{"num_hidden_layers": 15, "hidden_size": 128, "num_attention_heads": 4, "num_key_value_heads": 4, "head_dim": 32, "intermediate_size": 512, "vocab_size": 8192, "hidden_act": "squared_relu", "norm": "rmsnorm", "norm_place": "pre", "norm_eps": 1e-05, "positions": "rope", "rope_theta": 97300.0, "rope_fraction": 1.0, "qk_norm": true, "attn_scale": 0.242, "bias": "none", "tie_word_embeddings": true, "parallel_block": false, "extras": ["paired heads", "value residuals", "hashed n-gram embeddings"], "init": "trunc", "init_std_qkv": 0.0497, "init_std_o": 0.00908, "init_std_up": 0.0497, "init_std_down": 0.00454, "optimizer": "muon_variant", "learning_rate": 0.00376, "beta1": 0.9, "weight_decay": 0.053, "lr_head": 0.0066, "warmup_steps": 0, "schedule": "wsd", "decay_fraction": 1.0, "decay_shape": "cos", "final_lr_fraction": 0.0, "batch_tokens": 16384, "max_seq_len": 512, "doc_mask": true, "train_tokens": 90550000, "max_steps": 5527, "dataset": "wikipedia_en"}
Each number is 200 + 30 x the weight over its row's rms, rounded and kept within 0 to 999. Layers, rows and columns count from 0. The size before them is the row's rms in percent of the matrix's.

# layer 6 MLP down, 128x512, rms 0.118, rows 83-125, columns 224-255
099,197,221,166,202,162,196,218,224,258,205,257,218,209,171,186,189,181,215,146,153,179,245,165,166,269,192,156,159,237,237,288,188
098,209,255,214,216,181,193,243,165,194,204,181,180,113,150,140,189,242,227,232,217,182,278,184,220,189,232,223,234,179,240,187,197
093,136,127,161,242,177,234,197,207,154,243,214,234,215,161,197,208,199,201,193,197,171,247,229,166,177,183,167,186,207,200,210,177
101,280,134,184,171,175,216,193,189,199,174,207,187,202,190,251,188,184,211,158,191,202,205,157,187,202,227,190,201,178,253,225,223
104,191,203,215,238,163,204,202,245,204,193,221,163,228,226,183,197,196,178,155,216,165,225,228,197,216,228,156,211,238,204,242,231
094,214,206,226,167,182,236,211,152,225,156,198,205,180,208,235,166,202,185,194,166,197,178,230,215,177,221,210,210,179,187,199,210
096,207,165,188,244,224,195,174,261,179,195,223,184,210,176,156,215,240,161,156,239,177,239,149,185,218,169,195,152,212,159,210,267
104,184,220,220,218,209,202,213,184,238,196,141,254,179,163,212,222,233,192,183,200,218,211,244,259,228,211,193,166,174,166,213,176
095,243,233,251,190,227,184,188,162,216,210,244,197,186,195,198,242,201,234,205,168,234,210,212,230,234,201,210,216,246,169,197,210
105,223,198,205,181,229,167,216,161,170,225,230,237,207,151,220,220,190,209,224,193,158,217,216,238,237,225,206,198,175,194,185,229
097,207,196,189,173,206,203,187,181,180,209,203,221,229,163,228,168,160,223,261,199,212,242,221,161,191,204,222,188,177,190,126,231
099,196,160,212,164,189,153,201,166,260,225,187,231,196,227,202,218,198,189,234,204,188,144,227,186,248,165,149,228,183,209,206,245
100,161,204,234,179,183,277,219,210,204,205,168,237,181,232,216,155,172,194,172,192,252,223,198,200,224,220,176,191,192,190,205,209
101,205,236,203,203,164,198,123,171,221,160,207,215,194,170,201,227,146,218,242,194,203,192,184,207,177,192,166,225,160,208,180,214
104,184,154,225,187,205,154,186,179,205,180,191,213,217,224,162,183,235,200,191,249,234,188,185,213,191,221,218,211,258,198,157,217
091,148,171,222,243,198,186,234,230,192,240,199,252,222,202,206,190,176,220,180,222,204,224,218,192,217,259,221,190,268,189,185,235
097,241,181,206,169,189,228,159,154,198,187,181,204,216,157,224,160,201,204,201,169,188,212,196,222,178,214,214,209,172,132,240,187
094,182,208,172,189,189,210,177,217,255,175,184,260,181,219,149,167,173,233,217,170,221,234,229,131,163,210,222,213,175,242,238,251
097,207,189,220,198,194,206,222,146,200,212,225,179,198,207,252,222,182,187,185,193,197,209,241,211,157,170,159,217,190,174,224,217
105,160,222,242,166,207,161,219,188,175,105,181,195,167,153,214,207,192,179,221,179,239,237,145,182,152,161,177,141,220,226,186,244
104,221,193,183,203,221,239,225,159,206,191,255,254,201,212,210,229,179,247,267,209,180,194,187,203,197,185,203,225,233,235,210,214
104,190,165,242,222,167,194,141,213,236,193,277,248,155,233,213,234,217,242,178,206,154,214,218,176,245,206,225,187,201,222,183,179
098,137,177,155,235,167,170,156,206,191,216,167,237,177,206,232,192,185,150,193,199,186,218,207,215,156,195,198,185,132,193,228,234
094,223,125,216,212,187,234,191,213,164,166,261,213,150,194,263,193,184,159,197,193,202,254,188,213,194,176,195,206,180,194,227,224
099,210,202,193,212,186,204,188,211,150,195,176,204,208,256,192,213,193,239,260,210,221,204,216,194,205,226,193,194,232,196,236,225
095,247,177,181,221,128,249,187,223,231,204,233,242,198,202,171,226,209,164,261,190,243,207,202,143,127,129,195,174,250,243,246,167
107,203,191,199,192,230,232,200,200,194,178,202,162,227,222,207,222,174,213,169,210,214,216,174,231,187,264,212,160,167,148,193,209
100,166,230,136,225,242,253,202,165,245,175,218,215,190,209,206,254,220,205,184,206,152,171,202,226,172,252,208,194,109,170,176,202
095,190,175,171,235,204,242,198,167,183,180,190,208,255,211,216,174,220,144,180,210,184,183,243,191,260,206,217,219,217,150,182,164
102,223,197,193,154,166,155,205,245,150,207,220,191,246,178,246,212,172,181,184,245,156,203,227,197,177,241,224,217,145,190,207,154
096,230,210,223,203,213,200,166,176,205,164,225,255,197,220,171,157,236,154,194,207,178,172,194,199,217,162,226,202,209,230,240,241
097,208,196,204,232,187,156,208,123,197,152,189,195,156,234,153,186,217,185,241,241,194,243,185,198,261,179,243,218,222,222,144,215
105,184,231,178,185,225,191,220,187,217,185,226,251,188,170,182,158,199,164,186,237,153,193,189,163,197,184,188,204,173,208,242,183
103,190,145,168,207,202,226,208,225,159,256,225,198,174,198,188,192,162,185,194,225,225,234,251,196,242,174,209,170,173,220,204,216
098,178,196,182,188,255,203,227,183,154,210,222,204,210,214,169,134,184,143,140,196,246,174,194,179,250,196,201,228,198,220,221,240
091,196,192,170,181,193,190,197,171,203,202,160,234,218,232,221,196,198,189,179,124,237,245,243,185,184,215,154,215,208,213,243,157
104,200,155,205,204,244,213,217,175,249,199,216,206,248,227,225,191,176,189,213,204,202,179,246,216,214,137,221,213,204,232,243,181
096,246,250,185,199,221,164,196,233,218,217,164,199,165,201,191,208,157,164,224,191,217,186,266,122,202,183,224,202,233,193,199,239
094,147,245,185,231,195,204,215,150,139,181,224,213,224,168,154,155,165,194,182,156,206,200,197,176,184,205,206,196,227,160,137,195
100,234,193,195,226,240,195,226,178,191,144,195,231,169,254,265,257,159,140,187,185,161,190,207,234,180,174,174,202,222,209,220,186
103,238,214,166,201,193,227,152,156,176,166,178,189,259,174,183,161,196,222,243,182,182,246,264,187,240,125,190,170,177,174,243,200
102,187,244,225,196,204,192,224,185,131,145,155,183,200,218,202,149,195,219,177,224,225,111,259,215,267,170,205,187,180,194,146,179
101,196,250,225,192,193,135,198,232,204,195,208,200,190,184,229,242,218,174,192,201,181,187,178,163,234,205,198,209,207,192,224,160